Each number is 128 + 32 x the weight over its row's rms, rounded and kept within 0 to 255. Layers, rows and columns count from 0. Numbers have three digits each. The size before them is the row's rms in percent of the matrix's.

# layer 6 MLP up, 896x224, rms 0.121, rows 542-556, columns 0-223
102:167115136133168147105178128135088166122131136066146099119123107155115102088188129147133104094114104142132100110149136121107145184123134120171126085150109046149104109108088179147144111090108147095114116102138090116097131076115189137175106178130105129106117176131117072078202122180213133083170058099151160201074114188105107129093121076072123129124100156143168190077185137081196081128083180162164135144137084175113129180129104170082131116101091192147093100151112099120107139129149112186096079083132119104104135176117138128136107113120143189110134111141148191158135131128110173152128096108167156068124157168115154143143115125147087099110068121106157119143095058142129125136133
098:104129169109107172170092075106139053014137187148118194158199153130115166190102179072184100187100153122126121146154148124165143117161126184105119147134129131133107119145089167102095139113071131116134106115121066142182110126117086116149146175136135154103087126080111119156109138106119132118128085070152149166165147112170135137146140180061118111155176123096119114147164116114134072139158139156120158114099124213071159095158130127107089112104124104169119117139077138170132139218073129170138127152072133145173090130123099143163123134101170137143133135133124159130127099099075085106168117139113107114119088113133144112169099131110129131131087079043091121120163039138098157173161
102:139138154101156116127197110104142116210154143152117016110186125171165135133072122156144115133112134108109123134142123132177148121116160135107175147151153126144128147126050200149130126121117104127058155184152115097094065148121163193162114117145161066172095071185124143102156166134145070106156097077101151131080077145112104116136069111098147155108063135125144181128131174147122178129123127104115135148127151149121172130135122107092102148097122119190081136114134084071153106133126150140090085144083066131082100120143144078115139128113108140092086123106084136051173120131206167143164161170167131086127103097139114082156152121200111141123172155089132134091077088146133092167122
108:112075160104086141102126043089127162104151082171135099107109114118143116071097188157143142155134172118148155084174107200096068116101170164129122111139112146134117061181079138177135125106085165125107119146108187141158116097110165159118180101107108095097116134132114151164160114150112137165090155083142136095143047098206195114118148093184153145140092087197104122129115135187145113112120151157144161155088114152084130119111189131116101148137142123168079119109188132127182147084124142124092167137122122107054180128097081175111099153159093139150088166139082085127184102126098165120140107095186189106185101128125151158116077080113148142153139133116140081156108113131093103114073
110:124157137133116097111169115123154197136124162150128143112177146100163108129118169155094140080097150190115143122189136085171065139226108092159121103161114116075091148117096111134110104133158089142140157182130156151158172200136152134085083127079195119110123123135137142120107173130109130162078088047148107075118145141137122149189105116084138094078162108108214073161095068137150067127098129142064107152115147107161053122107115082129134111139155186081150124163142164158115171067108134173111166128181087155102065073082151085118154119149129101153128172076140173181135142110135104119122108120122154125092098114092101165130092159102116085142114184143105141144162139121136103105127
105:108084151095119131088101144120166119119130156166095103115161201109073102163160151113159130153172119170169061110169173115102162194137151140096131147142180103184059199177108119151111137197134107162117058154086107083081110091098080143076134147138101090082109150098185139145099119116106105140095107132094098131104123104141130111094095124160202056170111137169147183122100105166162112089132147162118126099152160105071118173110098120107075077138073166110184170166100130116150134137112107130106097129091152134180120139144100076083082130124152183156128198143101105144163138132142123106132130156118126205128123124150174171139158116118143082172132103104125106160100139125167168049153
099:093118050140189186148118129171146148091123113126122116073104149101118172137128090165124141177186151131114143113120196172145152113183129148071099087145131126114149146110142106126172121130126093122173151090149141118108088166137089122065118145219147073123162114140100107161178157169102158085097145105122114125127119085165089166126149147120106175112129053095069096116133140126237104158143163108125166155122139103138170091109113110111098130073150169111128154130094140116169125083111125105133158113158087111136109080130110129158128159111049075112163133121154116109192148099082085135116212111128160143094182072151138055119140146063122115122116205112084108136126135131128155052146
101:153098186125148185099132051181114160144175124080095152148134186093114167167148066115168173113081152088149158113122125166064109157128182117136100110147108162131109115129102083208079146169100107163125137138088082116144111164144112064109099125092126135166164079078114172099148170128148089189150108132106099124094141123126134067149082133092146062154080150135089091121111079103077160139101117128149112144170110131130159152174110081158050136119157167181176138100133132148182170103120147117150130143108194134099122144128124058149148109151181126095171128098138104153121140144126161119091175181124122096155125170143087138131143141092059104165107133115131151051128125201172126096124
112:164134127087110108114131120140120103130117106162136143187140197150143102147134191154127178154112114182103073152184176126089135170145132130118082172147137080113129147130114135066120084051154143104111124135111137143124117103174119068137205146089086083143146172133197081112071169096137149116132130141058136100142151109174180119176137108161133122139152103076071123143190166157098151145052145152141104132067130069151185106142146132110113086121103171093109137129134148113176083091154173051104108112096113102075103153123102115117089169125126101101133155149107092111102151162087134146145103139149159146091084192155163176077183150137144066076127134179149107192091136103105106113134
097:115088144133173098135128127083117251078144074086191178122087121122154123065076103135069086160163082120140152107193109106084110129123103130184151146138168136107155111116155119139122098147127119143145162156145132151147136150200164126141112069045148159169143132134152144130103098139078129121088130148124144087159097113138144178143174123162101115092127096031144172184117124145161142158111163075184104155127131088093134104079121146123090173142138104126123105115121095171133106132155126140197085115207183106093118124133128110134123129161171057162168134097107132120143140159171128176068081119121110144117109135157112116129164138104104126115110124144042127175084196144119133118067
109:138126122113099122154163170162145179150126136066131123130085063137147044104112178078151091168094126126168164122152136198142136165132161153091111101097111119171074143149128238153156087163081118120133107083161102142138124159160108124129152111080106137064178128056074086139109134131129127087129168099110142112188105148086155137111136081062132152156173161141148125158151094100148167121166134143218134091122178070143137129103197090121131124118124134150097163089107104154115129127076138089157176137124116106167153121113086081157106119183144169077074153130156084084137105106123166121092159129153114145150083191113128143096175121171114110132132068087118115139072140088143088099157
104:119187069059153117075161110136125168086087169167168105132093115138131158176090120143123171162165140112178191110166115137102054113109155125139158166133123121126147101142078061133160106122114135169104114109145102147112185129110155083144146100092124063159096174133166160158156125107110113035092152129217089091092127110109122100022115121126086141101065071083132088153121133165113065131138134102178152111150130154167117137154123124107113138112106126186126172096113123174122134149177118155148146167169154104166130130157163119065104139123103119071136120151121143151203158124169159142197154161080127104080118108170156106142145091168134173151095103085130120156137142096099133151096
097:154118210086156098139109138147118149089105126159148106074103164148112140093121173132159152113087183181151213083110131112154125103174140109062116095123090145145094099138140132113152090099116135056116114159130146128171097130139177150155148099143136174120133082146154185181157175130106147113110162129042162085189103126123152164122117098102158148111100114140061142154117188139112122136043167127121171094069136125081123109133198117106167112107164169125163141091095081147172151107109165137149118134173121121142149149075104093121078128166151120130135162099166100104077081152180113130095119165108104066093154077131165122135156114112107150147164099184119034153114160127086179088097
104:092138098191129130116137104147156113099117073094142094182136077058043135148117098098152108096110088198178103173180142128199117164193115098133107131165114111121131136125184157148150151157172156159162139156136112184171178134158170104161156161128115163090135129100133092159120105144114076077107133120120180064143177143066106104210105146137187121073142158138151145140150137085120115099100083139121185119161130057131178105105147109133148138125136193160051150101069143143086161093137123108122100134136092139148101074107196134148151097096123103120165127113143126049160169118106156135135072125132090170175126125122154130144136116148091070126100125155109108075151101088135135155148
105:118097116102078183146138109122140146145170096087112135091160117096101168187133073115168069184162104115151113134124162100164127179184096121206101124118106108128157099090131114203133179094135135112140123153184094087103138137115092119090164121092118104109123206101133117139129096146132135139130129121156105190126143152173176136164217130145112139100130136108104157131106106119132112132152134167082136145073120127190161223130129186155102201100124157157109071054130112087059121136112105117085147094084101117139078177124104128159162117135111132110161171091130109134160032145147110104120104128125102179149082076101110137108148125125088139139107052132124093149063195122176118123121
# layer 6 MLP down (transposed), 896x224, rms 0.0655, rows 542-555, columns 0-223
103:187121138158116134086143096150106144158139131092133118174098110121089177158100097123144209116089216122067159089079131118117124119110145215155085102117134170112074106135103122159142146150146060070141166140104080136125139178199123106158121116134099172103060139076092181102149150132124194086174127141166154162093097138105179124120073116084140138124131138120081068097125042136083134011110092109140119108128137113198128135108133102148161141090151142111166168145141141128163128167096187153169106150159107162090159130149069155136111102122109174125113146139153151139126111115114155094113161137105160110127173095137166124110130146159178111088078111097091176125096135069108135116126
101:145179161139127092123156085153104127120137133162168087119061070098141086119159184092128120143111132089105124176194132103112119103054132128172165121138094121159092170171103144130154077054185095173150150125135155094101168108132134096088126103137081106090184190081141126122176171132158079114134156146124145117101094118070152123082092103086194135131141164179152128203197161142136151171112107103153101124131098120147098187127080140167165163122131128163125102103110133129188083116145082102178126137148088143038101140076117138123190103146114076159124146196108116132150077164148153169069144107120090116137115142119116184129092134135098135135135108113152134080100100082181137174134
105:131107158104156078155124170117151092195073156152171134156142120153130153156088106135093139157066070088143141167132115148153141137141144082098149150107126164114113151108100143110127171089137164091165157169148162091056157131152112148206160105154167076112032124145132108113119139123118155141130078200089118198048137143094129113096122084136115107132173138104115111120105185090142136192083179102113193156141133133117122125139165091114105092086091138121166158125160129132111118149169140139166139155109155143175119096110173167192123182178129168154143084128092120189109069178058135199159161096061115123156114086124120115065127163132078120154141104126125134171134122113123095169103
103:076128109069154089146162088140125134117185112103143152116120086073172122183146117132186129116133148144069168114131104103161152129095120150118191119129151126093096103116096154097162166142147149180140152077064141121134074167200124175163186144120136149096136152101177120167107079100086154161189065137035136101128153133116124138156112114115118128141104108152129113160124086103167157141152118134167126139159150122176115112086155017091143110140112128108110143126169072101151143173091136093149180097079187134126119147119171096127093071128154123103084097054065141174150167158167113084132099122200111152126156134085127144155195140124136094105071100153066107157113124094141135138144
110:094091129112114132147079145151153164135167121125139141121129170104102142147110144144133087184219125155196201130115141147129136109071106101141120097150119163086094084096101165133085100098144178102154153153180138172219134122129087129126117148107152129175115105129134091154084090132144085125123142085151094106080094155159129040094112109174116075131137157103126108158113170138134108168076123146162130132139114087116114083088148133092100132110112109080136179131195080090120186146135109120131049183147139092144104137163106063149120090118118141141121104112142104144121202160086156184125120137099214160152108106137169079101139161098187121144191069126223145106102137101124119157097
104:134139133145143176165124122200092116084084178123102144127114114154081123177142189101146101091156072104138117109090137195078200102118107095105112129111086131156163125162160143125154122147141130131133143133164100077132136153085136165078154137143099124106163096103152079173135135085166084134092061123132119130111107154080149128141084114181133091157133140102191116155124159169091094111144095145151164111139142158138098114127141104108074172133108152153097163149178174142116180122104143111209124138146142045088100160134140134076124088158087154161130130083184086162105178116125094068207186066179158148170156137180137109091170123165091086125046094096099154097151167125137139136161
109:109112180107165137105157184092123128112065115138180102162107098153125147119104111121142134173163127128174136132180120184165165093152078104173158137113055146127122121127151131115106145170159176177132121105171161132188128121149152119081095126097126179091119117106208174088128176096116093091073131140126146114082104121099073073165119069131129129177112119114127149120101095124113102089114100148149136147081153100113143121140124120108169114112076206137201176188150056093144110184046196136112098079086096084106109135120111114156133097135140209159134127081142186117130108115106137157127112137153170163133111038164111104074110108124141122143141104098092120104056136158128154162099
096:057137117090095151131190155130127151037148126184106094160120129133117052174151132100128142149135100141125168139172108087140126129205140106145140141148116121121148111098119195102128145140093091097166164114081106155089150095145064146124145123157136158103130103077141111139178082077114171097141183155161126102119075093098133114099128149119088142102186138117222115147125138122151158131147121133102142099119123064173223109134127137148141116101128130120097147050124165136149077138169107102117146155150131113111132100134147145104141147162185099136128165181174155173196093104174120121158130175158095173139122114142121139148120101055118177106145149141039158118076158152145056087057
106:127170162150113156165231112152120125131143202143085143149090109125125094140125173173120154078075087124107105086092112136110118184160091102113138119161136106153161121069169079081156125101124148097125125166134108114136122126115074192076141165131120113100199170146152075176132186120084089118156154135126190169108180125130147146146131121131071117152136104116094103122132140138102131116094116139130095180088140098104174143109180180099106096157160191141119105140105132120143093069114167121075083092121095111138118133132071086133151136113128122151114111100124146111160186145088128153159080186177101145147161139086167130080056161158133101088153136158055140120237182105128111170107
096:105121096074110114121128157125144165065140097027123130124139076115221174122160123126083163168097088142118100140135107122119064099143131114144117158163115134139102124115120177152149171143040126142184155098133138125128115128099115099083112170144127126128148154197146089155123179153123103067185134072151093087185163153162094202139170111166129091094112189132153123118104129155142109098126122120130144122071083163109112091117111141116123191187175117176159101108147107096134099093128133136184152159119112144202084107168113144146093151121103101121143160106055110083165119113081125179184161103156121160100147097101181094080134137117124065172135129115128160056120097101140090084135
099:131093095084096072120123119114110149133104093155138124118092160164100119132171111185157106109184085099107132153176099095147127143127116146111136086188104153098104130086175113140079196189078087127074110132047163117158116096164113135115121176152208135108115117081137135181094150153048148117059118116157110124153111111106107128083121176166115095125175123129158120183131155112133190156105158133090121126098095186131117062158130093084057120142142089158095099120077118102154120126083085161153142138139152107187136138142086152064128150139169147151158109095165106114214123113153098126162107140168179183091171113139118104117056174170134089157133114129149150105188136113182121134108
097:131125064156173097132059093167099170114120084122124087139155150064139116101054195156147139127118116152111201149115089157094095136173106108156100124094125080132180198117063173168166099148175131071093117112137134136152076131126142134112153117134118071114178148190142143149143071172110088127145139151061093156126138104155127152154183148182192168129124149139047099139138155102122133113060101117115109123149087161110105201143155101141124112124145110095132106136171135111161133096105129183131133146143184138138157155043116098142134105122127086083094138117140136168136105152192121152130083064091116056156163136120166129165071131126070095110131161166131099121120085178139105125128
098:114090149060160144125166134120111143182181084073161144088177086067059104158111176103106140157154152166173155143074154105122107091099142148109144102123107153144153094080131152142120175152160101141156160095127066126076104180147145118140128104139132121158143160093055153148157183123169101120136088145115154070183139177077171185178124104125181143141123110127110083146123116141119183142113105167100074139114088134166164068086126132087135130114148091127085113122101090148094114131094163135112150113153108112137129090057135166139177110086061075141118127144070192159092132153132128126108121210117140152078092068128093153167116178131152170165125066125148145139087065142168138126139
104:117108103144143186164077163140135182090136169138094175113174135149106167168093121106172096104147201114152135083125148140112114108120170107159043098106073169073073112146157078114130139080135121139152060158148046126107108099135142117152122161125122198122104066093146144134136106115170132120064108191120126039100107074119119135068160172168095151107165150139063102132103154135079125179123140111158135149104135142111068095099104118141116077157196103152140131105155063155089157120149130114154130124167136089147091142095135143149147152150121123123165100126123127135134076070156091165093118140132121174115075191098109136167167137125156183085113175138197104124160122118122087097084